Weights of a small transformer language model.
Architecture: no position embeddings, tied embeddings.
Each number is 500 + 25 x the weight over its row's rms, rounded and kept within 0 to 999. Layers, rows and columns count from 0. Numbers have three digits each. The size before them is the row's rms in percent of the matrix's.

# down: layer 2 MLP down (transposed), 1536x384, rms 0.0385, rows 218-346, columns 144-191
# up: layer 2 MLP up, 1536x384, rms 0.0635, rows 219-346, columns 144-191
down218 122:460525484475465540487503497522450470495513558460501521525495489502510552483486496488487505503504485517504501511490559541547549510500555522503488
up219 109:504518507502493489501513513525472494506488532500493482512499504485481515512514500475484535519500490517552491510498463512507525532482509552455501
down219 089:468541487500478495508519503519498525515485526478470523477525514472488513469500477470487507472531436527544580449546462467500537484513494485472516
up220 090:520499543466469487514485531481473491506485516477457494505486493527531469520515521503496488490556504514514487501521508455448503490468541509497489
down220 096:483524490488531517467476506485534562527542516469534496535534518553457461470511527465532538516469486507494471475496493512525494499483471496490526
up221 107:539507535495500484502540471495510472528532502479526467489496498468506481489545586495491556510519500491539491495511495459459511524491466491487487
down221 104:515526514478521510535496524473519485513499495506511482523480489457530490495554431527497458547510552499495505540498509518500444528530503478485534
up222 123:513451523504524498518546520505510481573538525479484490505504508485498515507507479473522528482472479533519501474532465468472485480495489523482537
down222 159:572447517520515480515499490477514545518510512505488459501498494458503540511534539496508548479497475513538480516528471442461453497498517507451545
up223 109:513485491492494501494499508480501504502517482512499500481487517440485487478522572509472475465499531500446493502534486438495495476499515501499527
down223 110:494506491521513490516537525438476478518461504471540465516475458505490506472536527532468504491540518452502541469482470526511545505506462472486487
up224 103:518489525515523503509472496523492482511515501504504503506490484507553513520537554541447552518514493531469482536520502501508494428471522494514504
down224 100:486500490509473474507544502497477501496451482468519512526478504462504522517465442480492485487501510524512480458506450490523540496500470498478463
up225 077:473480531502484537495474486491532519470497513474477475483506489485511448417523498485507502461559530526483543496516474445542458491481482533502545
down225 106:529491506485534421544482472506486466505518499545469492522491526521518520526487518479491494493484468498530509497489510537464503512501505516496508
up226 113:505463510520517473531531518469501504530500509496434426448501490477493537466522482500500479539483493498514508474505463505485529528487502484501501
down226 112:483465551473496513529507481505510495543504515489491507543473493537497518504492495546489482502493504515547472517498479515525527521484527530522517
up227 106:533519508534502457540513491502494532526527516510526519491516486501505497533544528547507510510552497499445468461493455498498501497504430482497503
down227 104:472510493475470514490488497552520491523504481523495494454507504509493496475467449512523496503521519476478495513503480453495491454497520512535487
up228 086:587471499490464471486503517478457469540507527474488490499456471497462486481537513473494520486490530505537482471492510453428466512499487509464521
down228 097:470539506488478479480525478454523527484526471482520489500503566477523501506493465533565511524540508524481476533550464525541472507507521462502493
up229 098:492478494508551478537507455498476492541516518503498521492505508477510537484517466473483482505480485475477478518515528505463467583496503490503504
down229 095:510507542497517543510490521522496538440517502486480523486488523527495513476483522490508513492485504551526522484537500461506464495532503456523468
up230 096:529458536569475466522477490489498492476520485525499523485518532463478529501500523523485493517498500477461509502512482506524465481509471496472506
down230 113:464531537486486525481500488479502500523508481497478523439497511518464482522555506428495515465499540554496497495501472478523482520494516536531518
up231 111:514445478479518524467487497488499463503501513484475520489539508512493480537524559470523516497478523488517479519479495476537537456492493508496534
down231 107:470538488479533463469502515518512519564457513486463495474558493497496518504489549486527535550524491461515495519502542473489488497526467449470521
up232 101:543420543470494474524521484536495493510514512484507484478473522512475511497537531473491476474544489486546475493454466462457468526481490484442516
down232 084:496514537507511480492500486528472484500514499484512522513486550504505475474506458496488515539525495497503505463541530470519473496455512487508536
up233 104:524480531488510469496471503465509489499507503474530482469501544467488522484475520484495475466448486498491493487493496498534492523498457504492539
down233 099:495520489509444517476488538499538498497518505467523464549530526510470523463507514480456528483498492486493517504472494481503532481505443547535486
up234 083:538468492519494487460509514516511511479494520508502470469491516465523502532484496466484478480478564501484518449517499460484482487531490452456497
down234 086:502498508468517502491478550463516494534494498479502498530494517519480498504536513470512516523434460540501511531460477535495543484486471556533507
up235 114:506486515479492493489483524483485475511496492467527539495475482495492505484529523483564510491485524525483454466487453451517493503488512549494513
down235 122:493534568471497461460491479484488512529520453467511503480556505534479444516525517495511447507513519477511490521431480512479536480511467509496484
up236 101:494455515486480502470506499501514482500488501536475513502499517478505484451496510530517542481506513509504538540503452484483474475504515556476544
down236 096:500466500488505472510449524485482504497525482484548468512531565592486462493501523495474511498499541462495439503554493510517475505511522457483481
up237 094:514481492523504494490505545519461523489520528507464506511533462473505501483518504506538458451509531485500474525458496450479493486440486523476519
down237 101:477489477520510490493480519493510496516510508544477499464486516511515540450506488503478463470427536494543486537501520481499520512503502504509527
up238 094:469525508544478490510526531543536437476511510494507492501505522530510510449522466520521515506515520514469497472529529514493507532485495510502469
down238 092:488485521510507508520455452489496489507522469506517584459472505463510519495458493482485485516536511490485492473520501547536525487509492491515516
up239 110:492509519481517520504512499498507499516512499456505491485549458513522540465485484515487536469495519527524518551481505526508519517463510498466495
down239 094:546449471514524500467492546501499462480531512499499519492523465523502487506531509485506513469490503528479498523514503527483473504471537488430490
up240 085:495514521504468503537463488502519531515537510463513516539471463511494477501528505501522558441510550511507511509507480446528496484493492523486513
down240 093:539483508465555521500476508507511488528489477508493526452479535519504490531512534442490493486488530471472480523504499489527454492486449552542524
up241 110:521522456525505513504502515513493528445508489445469527483489494488521523509511532480486517492498544499499472477521500461481481511513494515465510
down241 121:526500500452517517499536554557489489512456461518515489440511460493503468478503487509492521471462502493511440482458505510478484476498496462471488
up242 096:516506531493485466505479466494488495475489540528472493488510524460483515511519467522498482515532511484455508462537517463489521555470487514488525
down242 089:484538525525508462520516458511496518487486472456480489484530445479505521480519501545492488534472463467516528472476482575485532515491501486484460
up243 105:502541560477521509486490486432488506525526505517474486481475453499482496532497506478517485482536489485464511511485501535499495500473508542457520
down243 082:489512501512493463530439514495463488487488514496492520476516458480491488473529500473507457465474513509461522457487504495517503490456501537514519
up244 102:524529469488522475488504540470481540554484495498456504465505473450480528480541495508524530438509526548478494467519487497507446515489481538469516
down244 100:515485520488520499528509508472454535506511479512432529461487485521478516488498479534522522503500456495509494533471513497507472486516520461531497
up245 083:505478536535488523476447467474535517520507522478525478522555502451552495487489501484521524509493520531511550435545525508532524534499492517507543
down245 101:534535515473495492528536513523483516488472509527524501552488499464462517505521527505468482481521466468459497527513484496451504470500501536494462
up246 094:537462551491445478534456478503537512517541515437549491520532512528532499517521485508505519494532484555494491463476485486492480543476522510485467
down246 080:518501459469518508526499515520474503540479490497496531528462505466453473467497511512484477523471512491488477460511490467511513471508508530474479
up247 109:494456504511528499485539515474487571475500510480509508480493501497517496523525539469479498499516474525515505517486442484481509473480514497494520
down247 108:470501561485567495491549521504501515457503509508532523498464437525486518481480502505484458514509464520490504471491485466442521502511487493508475
up248 084:496493527496473505503474474511498503479491524507493478514496514484486513501508473462478496497537523517483521478525475492494485499483496513476512
down248 097:514524444497524503526517511552505479539474483513508530525485523475526494490497516475493523507466489495529487496500469534411508486467521555516477
up249 091:512510517518530486549514481497483492526492502492477512497517486512523522490501482459493490492490494496492469505476493475473498495522510499483424
down249 088:507492493486469504474462471530501505469525481491529543472541512487493443521509549581519531484484494526520503527487480493500488514487449468480529
up250 081:507482535521500521553498507490509495521475517461495517499445453496491507499528472503539483510544510517489455492481475434505494468438507514477555
down250 083:520528528486482502506501499535500492508514511475491527503484467498489506504489505482499480521518523497534497497506526506469473479475463471506527
up251 082:541478545524504456518515497489509525543532535475486493497508487498528528486509517501511510503499484524492493510530475449484498546465485552453497
down251 078:511480507522533469504508519493496513528511521455494494531500522508514492484511517489513500477500498528491505474507487504467475552499501539437519
up252 100:556500511539464495552524485433474492503532520491490507501519499465506522481521522503531510466515518518470497482498533513449506550474457500468507
down252 089:512523525478482513431451523541483532549465515495532502508481489466482496441470461513508481517519488491531479511518513478533498517485492532480515
up253 102:488518515536515533462497537451503526537529496495497518496530489476482491466513490509528526502497493554500487499507463487501508464506495510475536
down253 101:503517508480472494507452509504522517482498482489501517481530475521505516514512510516513489487498469486476504508480520519461515495465524494498488
up254 093:503501492492483506444489463486514524504525513522489496478500503446536466495477470480501510496487500506497547476516478470495486551508483472461503
down254 093:520487513504477462516550468491483493538482517479516487511488493470519532510525507494447467497489490459549470476467482502488514513448484492511479
up255 117:497457502486461496520514489526545470502477489504459466481492516499498526476524513503475522477511519582493531507529479475504491550509502467463495
down255 107:531479495528494488523484511484511500478520497421482461495505469534483477505503520455527464497525521496514516532510515524513496480516482502423526
up256 102:495519526515489513513460518498479504460536511467501467511485473502477496462570492480499467484535543518495489495526468481511469494511491488475508
down256 099:522463507506524488499498508507548530468503490498489500471527511481478486516542507530524478522479498518500537560535491483503535509474535480485502
up257 096:498480493506472523495485477487552523512533527468500502500511458491529489445527546521482570488547516496459477513485498459537483479487480484495504
down257 109:563522542492494475507465530491516532529468479493459514445502505472503513498506486499500433509514449462478464477520535512481499549476511482476477
up258 102:475479495506539509522524494480493552469485492528481516480507456488509520526498507508501495493506488510486525536488490493530471469452496525494532
down258 090:427510478509506460473485471473511485451513518539472477514492464471494543534497498534539518528490491466528483534527508526529557523489543496503493
up259 102:496543481518490504505535475510511458486468550509478525483439445498485500495519512475516526503481539522533480533518515495522480483464500512486552
down259 087:485528501491441525490465476542513455509508470456551539499467501468515474486479480493522481513514529513488552440530510523583527509487516467539503
up260 107:507525531543506520488487500455541529486478539510509504486506470469512467483534504485476477511528528550501470474458474483445497500447500496485518
down260 107:504527508514494525523476477528517472481503466550504512458510491484460464477495488508468547479506505534493530479464522543497486498493508484482487
up261 086:483518511480525499520509492491491536484492540518518488498504445538513479532512531475494504514491461566467532509482513528504500510479494534480508
down261 110:514472491456501500490495486494512523499475453525502555504464515533496493482441483507516492491470529557501512478500504471495510500499485518533562
up262 102:499501458475550493491529486516499474545488508475470532491520522502500507474486516456480565505463514541501486539501492485501531560502504512486511
down262 110:479533464531518479534477481506492507528493517503505498507549477477513457500486482518498511495527505482453483520474549453523480471527494467480491
up263 090:547501506513488475485493488453465526515496499525523504465492484460481497513504514481508483466513512519503509493485465520448488477502485518467492
down263 095:505516517552485550498477499493499527514508507489482537432520527574510474529521554478514500493474524465482504482513531523533471521515475488526559
up264 081:532554479482512469548483537506490496502529472486523485488510486475490509502532514505488483498501476530485521483505462462486500533478495518477495
down264 090:480476493503471513509518438501497506530485455493461559513535543487474485517477521524530505491467540523484508484533508446549454473480503542538507
up265 099:540457508480518488495488511443494465488506519505510505487510523483535514482513476491514506528474489534465482533509508494464482496496509524517489
down265 099:502505502451525541498473499504539526516527523520471498449499557467441455505521514461450501483526522456471500467534529458533483521503500524540535
up266 092:488518487546454518513482522499526514498495529507461497523511488495525505521469486483465544474473519550477555505504482499532514502497501527487480
down266 117:516513509506504465486528502487493490460501501515520479471505530483523550498471471481495455530455501476492488486508521522471504477534497471484542
up267 108:520467532492528487507573509475504494482520513458469475487459508508535515497483493501500514508513528516525528527512501515522469499469494553498501
down267 108:547511497533487526510537502483458495427507467498535524524520497468478511489492505560476476480512507479516524488498460479448461495477533530526500
up268 106:597456497534493474532493504481481508530488526500513533439507506504482511497517493501485496492508503502500492512469445470489478476495471496436545
down268 105:464463462531502482506490497504466511538474453498512510517511499485555513511457488545460501493492541492537503513519497470487474548477548520505539
up269 110:483488497493508530525529451535522496525488556481484450497471476531529497479513531525507491490548529512487523495476495507498473554476512553499494
down269 101:515517511479500444526544473520536502491490500514499523515472515496551487482522540562499508462519485494541500490455512514541507494521510495523468
up270 109:499485523503487499514514527463480444495531502475500501513490461509500502481508489488489523475492508469568518497500482454521526491487509527493485
down270 093:475521504491442539511506557511533498543528525478524498495459477543510561478539524510494467499506523486520441522489471511493505549492497461507521
up271 093:500482522477567482530524493478468491496481555488512488488533461440505509502469478478462493518478487500520537511509502515513514486425493481476489
down271 094:506479475522480470455537482524481514488534499514506513498505484473528522508507528477518459482475501517449503507445521546470525516491526502440449
up272 092:520522474543517515538498472469487566536498530466483459507499468477510500502481489525547457500459511514495521491469539472443486538481520527466525
down272 085:463530521515514523500509471499537524498524489468476497531542506501498514488522509508524507506536507489531473476494504497474496460504487438511510
up273 088:509482503541452503502515508502484516556508530507522465487515454529532550510509499507538483519542531479505503477530495512506460516475501512483511
down273 099:476508488488524543457499494491516481487457451507480515503452505497499477468502513520484492490492519524486504486517476509439464497475490494502502
up274 083:518450515495521496466427503513522488507522496500505455501509505522504489495481511483532499527457481498463553460508499485528508540497464492471515
down274 095:437518472489484510502539500536535518487479545499509483547471516531476510499495498500497518477528490569521473539498478505489456511495536482481516
up275 104:526490496488486504518508498479502491496510510491452506487509457511536526477504503494525490488477486517512501530497504490499484525449472498469511
down275 099:466527501532550499505481517535493520511496456484517476524529491480494495479514466506519486526522498516552493486560493515474476506506497496496468
up276 118:510499501524479499496521503463514505501521512524522496481539521490477524527511539529502545480490494507494480494517468479471468517525439478494496
down276 106:489503519523514470526561518506496519530484467505484510493473488524521512533493511458467515468520476513529470496498473515465492490495510542543483
up277 098:504449509525475535474497514504472525495495519541484497502445503492553525492488525527481479505461461471504490532500467498460472501519506508489543
down277 091:524513528484483536482478486526515526526509489514523523530483528531485490503485444454467530439561493555506461499493507471523495487497505484496505
up278 096:501505507465490565515511508504515509510519516527469461514476487496498509484534457475498512495488457505465502480463461480506546472485515454487500
down278 096:519493505490500521465466516472497559507511478444507512458502494523506489490464477490478484470516483540484481527475476505509485498498505509462471
up279 086:529497510524524484493522488473464484545473505523491473461483518458516555516475505482505456493493487505513514521556508528515531519500543504465508
down279 101:503501507460513505520490520488522493460511476506503495487499494505489449528459476502513501503504492505456513520453493506479480501478460500472503
up280 097:540476475500494447478532514511544456505534471507445518483525516486524519521537467514511493481491557505491522469497472455460494490517500480481498
down280 097:477482498517481495501517501481482488485474526475469526511510514515515525540547496512467485511524522531490533530494500539509475520514517466551522
up281 098:509447534505557485512482516475519497525512496483519483499449528494532519488504518509523534488526497518538494503549483485504463486517464519498516
down281 094:496525437512460502521545513513533514471494490460477491479468487496481511513504494486506485498421489483466514463563508529495494530547463478484510
up282 106:507537523527532505486497507459490492517508540495526479482487463489478496468504502486526504532467505519494478463518501500473523499485475522485474
down282 103:519480457483540511515486517461484454499526476442512472499530480465462493492483499495510503490560499470511486452449522539522520512496540524507512
up283 114:547442517498489516535508492498513525504547516480525486501471518517513541536522542468493500488536512504510472498493443487463540465528488487480528
down283 117:480500461506514508481485471481502531514520448490499464438496522476499528472504514537512475503462496475493475473546519495492530510541517491506513
up284 100:532485510521523496502548537517499481509493504484469481472501503433481537516541506490478477451529545498467464485517471497520462510512498505474526
down284 113:534484518508477490517495481491472476481533474517493485500516548498508506492498512496490448504464476490527501512556511514486496531467483498493495
up285 090:497532515462520489549531505521482550498469571490486501512476480526479490512518486502534496519544493535451530520480510523508505484466494504487518
down285 110:527496504509483489517463497498498524511505464478516496529481487463518504444489485476526481514523515521505514475506524498493501523550506485462566
up286 110:496495548504491461520526516477546519495497487502522499492525498527517479519539523466536510520538521540497522475505457506483535536471504503466503
down286 104:465529506496477532501475442531476430507502486516494464485504468506476526494475510531510508517530510508524508502506476519503547546478489486514523
up287 089:508503522465478457550479505523502538523488511460499496512488505520524508493512495509508521505522449483498472499466486466528516497476516475489483
down287 106:503495522502546448470454496498505495520482459523489487501518527502476519483478499497539519489550513481533467502508536496502490507506531549502518
up288 101:513494548564502450520541532551514504506494521506457511481523532499493493456530475522503484491514524533469480433517466484470511515495504512483466
down288 102:478499450473554525520535475509492464548447503512508492479506449504508503513478471493534499526525442480481471500473496516532496475496508490497467
up289 085:513475560523500509549524489491491491524483495540480511436499521454514559509468472488471471487509507484507529484554474500485459544472501518461510
down289 093:478513504471516499447499528487485498472512467505506504475498497519477465484504538475514558500468464541484467497467501529492494553446521505505526
up290 090:523495523522494474518521518469457472542460477485472502468514491458495558473531535508523477490505512495484494499491456526524511530515484507501518
down290 101:427476504523497471509510506488493492518496525483540513454461521523511472527504479530481483529511495490551509479511488513478486506487511535525514
up291 097:524538489491520504516485482532527510519530495483485493477567488497563525495516531482550520477551528513448470481492477465513513516507501497462466
down291 106:503482504511537520510464509477507525461506533521473470464484489485512539488553504501486551528499494499486492522514525532454502492533525474489517
up292 087:504505508534476478525500500485542473519524502459516524511452517483508554486530510501458511478485547522513514523539491456489518505506512525483511
down292 097:524468510471530535490491511474473490500528436475478486468473485483487465447491497468514465506470526498453536470493505500526468469469509473516533
up293 112:542530493542448495543442525475513568493459534483484511495513474471486469487528514511495523524539520486459536518503492479501466505498490500449511
down293 110:508533505460503475504480469522490494513443497532477536423464505504542492474494484480492511492523472568502510532513485511521499499527492533450507
up294 100:502518515506518488515496511484491504491524493484451498469496472526503501505546529466512494531516487536510469432479472462473521509457408507480495
down294 105:489572498494522488481527462510502496513539514470525512495534489471490494472485535475514514525479517474461485485495516500547503457493468452485540
up295 095:510530434494506510504536524476483527554558490463495510488541429510502506490476487502529545493509525501497489500479537506525515531501509543490465
down295 084:468475534501500515443544512519499458524507536476505492506442504523493511496482519507491471531479490471542465473491506510442505468454527512530516
up296 112:488541485498492503526505539501503515461494513491523508489495488464487494499468478582490520478503511502472511520512506506554526562471486487450475
down296 107:498521487452501526491517529542508565517484513486505506475488454524504527485512500524494522474508488498504487536525523489546515527507519475498480
up297 083:524458495508527482545514493476508533533518544486481472508542452494528521514535517466530497506508502504478492522509495483495505513450503514464507
down297 092:525472484514531482523538516480499511553538529470489484520506479514521484495512519481523502482512504518480517488488491515468474539475503541447529
up298 098:504487476544469472529487466526510503525487491521497499485491531505472499486525504474513492451510534509476481455472509442503465500505450494499511
down298 097:496479468511553478412498489578496493474492476490438502553481520520563480490476512476502562521495517493494521491494506462480494517493521516521509
up299 113:516498482485498468517554538515522484473555510486508478502512494507489489520568532492484508502464523542477478508495475521505512474501489494488480
down299 112:509526519514457513453533523518532434518525483511453465495501468487499512532512472473498482471470488466497535483492500488467512544551496500494508
up300 106:519512523511474505509493467513477471516496525489460498493480465490495499491518507500506514465551516521512519491517487471484502515436527567482561
down300 089:518565490459478478517456501492530452502454497488471476490472492506522503491541517537473505494489455499468466476478525443476508507441534490521516
up301 105:539515520520455500581479532490550482506519539479468461521499515506500497536541513465499509466516538532466514457526457492469521515515493496493511
down301 091:515492531495482473474513509485548503494515537508541423522472506517517492462517532565500503507526500453545515549514457476471518471502591510513524
up302 102:480520528535471536508501491523517471465519536500471464491458503529510530499525466493495454525536503497471463507521512488509497486498487518476516
down302 094:478525472489529489501531517488498505502518501492510493491485496506521480531506519512516507516506475495524470533482483437464441521505512499448518
up303 097:502486477548505523500517493505523525540519513501487500525547480467523487468510489501544480514456495544498517457536514511468523518472458543494556
down303 094:498521539507482515498472457473514552475513521470545485552513484489500502472480513529473537501525516487508476511549485489488506486482532511498470
up304 104:509463514537463493487478495525529454483477502509446523493483539476499524512523475522520532464488550562487521455528502481511497497499503546492493
down304 106:498469535511505541500496500531549496488480438529532510558458512533474546513510490505481513489521536518518527504496493497521487463497488518498463
up305 108:500485467514497496559501521499535496474491549516491502501469457515523494517525537510508490473472520551470485503499491503464518530472449533486549
down305 098:504459496489491487476502525493514522541490494492484470472516489525457485497477548469518494499539511503474498466494492465498505517493513520443513
up306 104:496480491510484508521482530490497517471496520505500472475494464513476520478510466487496466464550540513482482497497476482534536481453486500484479
down306 110:445505518499501510511504543495544484491485514546527487468508493473486478492502503503489546484523468489481484488514478496479483483503572470480475
up307 109:513480526491486514488470518514505476538463528523458495503514498496527504552513498528455552494473488503483541486551480444532488516491507539471494
down307 112:532471519541553509515506499491431533511519510525528514486490535451518535484459502471495531531457489430512492516593491494517460506498454474465522
up308 098:525466501467542521477527537460494501517483551523467506473527473478508472481516494467498520512476501464532486486484496490436494473494522490461504
down308 089:480480529533485500448490472477481510490461475485490558514519512497524525490500484518510496482529523500483487516497538515537503507496502484545506
up309 094:529464530508527466487531494488520515537549483489510503491531483497504533490515550507528542455523479487504520507506476477496472481499476497474445
down309 095:547478516541496504505467468495481541512480551518484497443496500474518514492506510514521474538513467474483494480530513491518480498501515503527517
up310 104:527506529493483513487484546508471515501537479491493478473494501487519488491609530486511525490550509510463506444519457490520453540525514505480498
down310 119:499500513483474491491503505552463504500513513505448491472489510511503526522507462474465548498526505482487497518549491459496488477537558529534473
up311 087:543520537506553461546494500498504500496475537539474491492515526465483524520482541492482499524492506513489502507534502454513526494496496486479475
down311 088:511500493522487473514485509488446482471488454500512544549441490520489487509506494476416516514510479540518546488513448519461556507470520534492509
up312 109:516478513515482473499479473484474484511506501493488481475527505507495571563556505500529486526500506506471496455509472495448466513513456552477508
down312 095:482461540488526452478511495483496506500520519466474481431468524495513512481527508500485480481546495515487480526521506499532509504503517522473483
up313 099:521500508541500492481546494507467496542545479506489475454497511474479524487553517478521462528510502482510502463532449483508479493491479470490521
down313 111:502453446540514489539483481491512515498457515499504487504500512523457458538505496523488511511491528513511509517496526561467533516502502548498503
up314 100:515474527506503480551512513483481466530458517492457497496504498513557558558549513530461500481537477513502471489479513522493481527492501497511491
down314 091:497485490519469481487534499510509501489495504450498504548489510517519533521454488498473486517527520476482543484478486516471507499516474512448532
up315 100:524507530539503492538550465464494525569488526489501511480520469522490502519532556479480507506557510528530463482483485499467468504449498535472492
down315 095:508547547469507519507463537481505525466498492510468524507504464499554546511476521488504494487475491496478511526496501489497492486509517485516528
up316 094:511469477497509484476515521483525524527559516500540500482503534479493461514483513485497517481459513512508495516497491475503457479502505517494533
down316 106:472468508493515485505451491498497503492515470522519511511536479503510458490496506489489489481508474490493531485480518467511507447517540536517476
up317 105:500476500522512513521498494488533478480481508513440500486496467525508560449517481501481526487546503502502492508500469488535513470492531539486483
down317 093:523442530484515522504508526501497519505499509518478512503523502514494522468498478500469501505469483483485472476501488504514500500499498484465516
up318 088:519505508525486451537503490497515489495549489503541498488525532462518549507496521474485470432495495522482511503525485478448510550500502476485533
down318 088:497527495472483549499487539492530528518481465487501507439485490508502470505484490458538530537534506499538502506500528502549500484528520504484493
up319 098:538507557515504467510460492527466538557508518484492498482502502461522526482533514539500460502528517507469475484521508514409514544472489522454523
down319 079:479492529542526507498454494491517535452516479503516544532496559495509505507498507496526510507459504494555499512500497475520488513485492469526522
up320 101:520486464494504452490478532482503550493542489481521438491511505523473533447500476504498497490499444501477502509479469510481513531471495498438487
down320 095:484524515537483524472484477498496467522501452500486516486463507487540479504515501491474523504498507500507493495531492461513501494534552478490509
up321 096:514483469541522464481536513484479501535525514501516484484521520479449526510477509521535518480477519507444467480514497485487505516489445529451528
down321 103:469497516472532529507509500470458503499483516498491479489480475479504502527483511521517460502455499521509509491514481549498460540525532487533494
up322 092:513480441485484511483511505453475520494491547505506458514443488490481514497523531498515540481475534484494482516496504474446488475484486552513523
down322 076:489498497465490476481466502502483517522502495487506498501497461538507516518475487513511481464531575477498471499486546451531514494506481478533470
up323 078:510465495517504493504504500497518506491542534472471460494526474490521521503547520461504526490521502532497513497514489460461484551489477513448493
down323 090:511475503518524498492514504495520508527527540461492496494507494487521490471499523486518495479535513502479528491496506495476458550474502533448533
up324 104:491507506492513478485549516494519496561503521459533468487499473485475505496496463516515499521497477532486464479501468524518516588449465506446531
down324 093:475525486463481507505475535524524487530489451477450526478490435517475509520479538511506519513479464491489542508555472474522493520478494506498511
up325 081:523482527494496510485482497518547438516522513521538488504527517483501533462515447525483528512491491526511527460539494499516484485506497486484495
down325 101:537523517496510483518458492525511484474484504535502489468479537478506560510509512477490526486511465471506511465502485515456475492488533520518473
up326 106:504481461521493473493566519510499480506506505533510476464536494532487493503524518487502486479482519525465470450503454501534495492509477507469477
down326 094:436527517456523528487470544520526476494510510491515546503516483479494489504434530533536507508508542519483515496528514462521523488463445527517532
up327 083:487529492543516454520512518532499531488528521453540524494455469521468526491495483501489489534488509506487537503517505520517514475462481511469514
down327 096:536523503522516501493512489526511476507538514469537536490479555473489481492509523460558503529527523499465555474545529487556456491519495520511532
up328 105:534476517504499476531505513507512552476529492485509485493488504509471485479532524489480501527519491495533515497491481501469511538489451505450492
down328 120:501501462495522468471548517484486531504488496496482484479467472572487491530494500557494556493497483490499453514499481471479509464485496518508465
up329 110:523428509485479474463556504478511511501532501521513494461479524508525513468513530489478527460466540500537509477509479443492485524484504468468498
down329 091:541499502495523494532533466490482524456520501494486556506498490474475510503484487473510501481516497527474470480504497493507558496496475521513495
up330 089:499511486501483470505493470484529525488511533486497524488500488500457494473475522475497472495492511513493540518532512482525510513482504514457511
down330 089:495519488495509488522505523496503460506518520467487490491469513535533507512479475475487472537485485488483466479510511546439462518458464472500480
up331 102:529488499546484503499494478480515476526486479528470450517482501512527523469511458496521533507505480526512517490510456480491486465480500512491497
down331 101:493491511526502466505498522499525493492508493480527500506498529507483495469471507458498503517462517516455526464510489538526534506529484523486540
up332 109:516467527494520521472494489479494557501516515487509525482443556482528515514500542473522470493518533500491463459499484430489488522521478523492536
down332 109:489508520484533534539492512453478514523484493521499481427513459463525475499477462468525474521489511521492481506488501518460520482492508506515501
up333 072:524457496505503448507500516517527524529524529466474456501527501499509516499535493460501499514518475545487482492524480478485480573487499530463510
down333 089:507474509510520487511507512496520503531528538453480487513494490508518499496522507489510503477524508528475515474510488493469471570477497541441529
up334 107:508473526481510505490492492462523509523527521483509486482498489534508476517502473539515519531548449533513501530500514470505508516432497503489473
down334 094:484514487480526535455489507485513479426496477560503491446504441522525503482477462520475496454508530512509527507492513530547513493523513515520472
up335 076:483519538498491485533474514522512476468478490455485462528507508519486542449465459509474465516510451483470522511507465489489463483489526526458490
down335 097:530519511490538510485491501522512513538520510431529504507541517472455487498456522488502538531540539490496487488508505500571504551480539544504485
up336 100:536521469507514485508473491551489504500518492526515474484532502486479550478522537496505485496524490493495538448507476494507472538518472496501481
down336 092:501494472501514472519464503503475516547510491467489549475487546505490503499447500497507473517484489495529575483522472527531462490463519558548511
up337 080:516510483540499484497476504521507498492515482516492472487532525463501516446513528518509517476458474533448502535505484527486450536509485488460509
down337 097:518497522424530473478473506480496486501500544472526530533491507486501456537478507481490543538492524499521469478488536515460508474468504577500484
up338 088:503529475510498488492487534458566538509498479487496526485490501502480462476514500509471533504499502527456515484516488488510464542494516547506526
down338 091:464516487481481516447498509528450494505506528484480499483508510539518486472478507535457500501496529514482489513518540474539515481535517509519489
up339 111:542502471569513522482495512461518496482492522501521478476492465463502527499531506486517509500523539525497484489483469524523495507471492500460529
down339 124:519512458488543514464548510482469484498432452540540504490482507519488448502496517487495511503460498499475489482497462566507525515528491472530472
up340 108:566484497482520544461498491518484506516541488510501514495521459533509494507494519519551508474525519480480492481530508477499493572496499475482493
down340 122:516465518459498499488513534462501478448505472550526499494489520534493472491500499469473469519530484511507512546502506504478495514505515518541507
up341 096:502493468509499532490553489503437495541479537458492485508497474499485515517487494511509471487465511499527473537457508499499521516476473536439482
down341 095:533543570513494482522470496516529501511499447499487540450535512525476513448575512493495477487529496510505509496486492511543470506528516512517472
up342 104:510475490502506467478521544446526518494506509467475498483522513497514485473484484493546535488443468531508523548485474475503505490445448518466476
down342 108:503491441518517499488509537505489451521449508488473476522452508489535502519530495476477479513527509516484487508462481506503438470520460529487488
up343 098:522452502530518498506519490519525477484528487497478526494501535512488528421494529505518517469497538510503515470517522473513470521493471545499482
down343 108:542500510508521509514495482472488539491495478506473508490464458459505521518479487472482462517494496524471496440504530531502492514501474466508500
up344 112:507522496533491512510508521497511512498534506494482516519480479517489486484477504517490548482518478569490585505547513521506482527494475478478484
down344 152:505489512520499447515530521480486509497524519512539432473512521494496503512509473464515432532463462462501487491508514499495518503504497483499537
up345 102:529483536543504489523517466489500517505534531466493503483494496538513517505523512472512474540545505520491500502540500488483426502494520518467456
down345 092:488511542503468488526483504509505476494488482515497508500478496471551519527515467479488508516514520479467531501499502559514448529509490472538463
up346 098:485454485459514487499538534497508531561483531507468529469460462502536464492584514498481558457519541501472486502453490481500481491466477515511513
down346 089:519484530460491505527497471496478501491455516507491502530500473513517446512481542491493528507521550521528507506482511515482505508485457498501509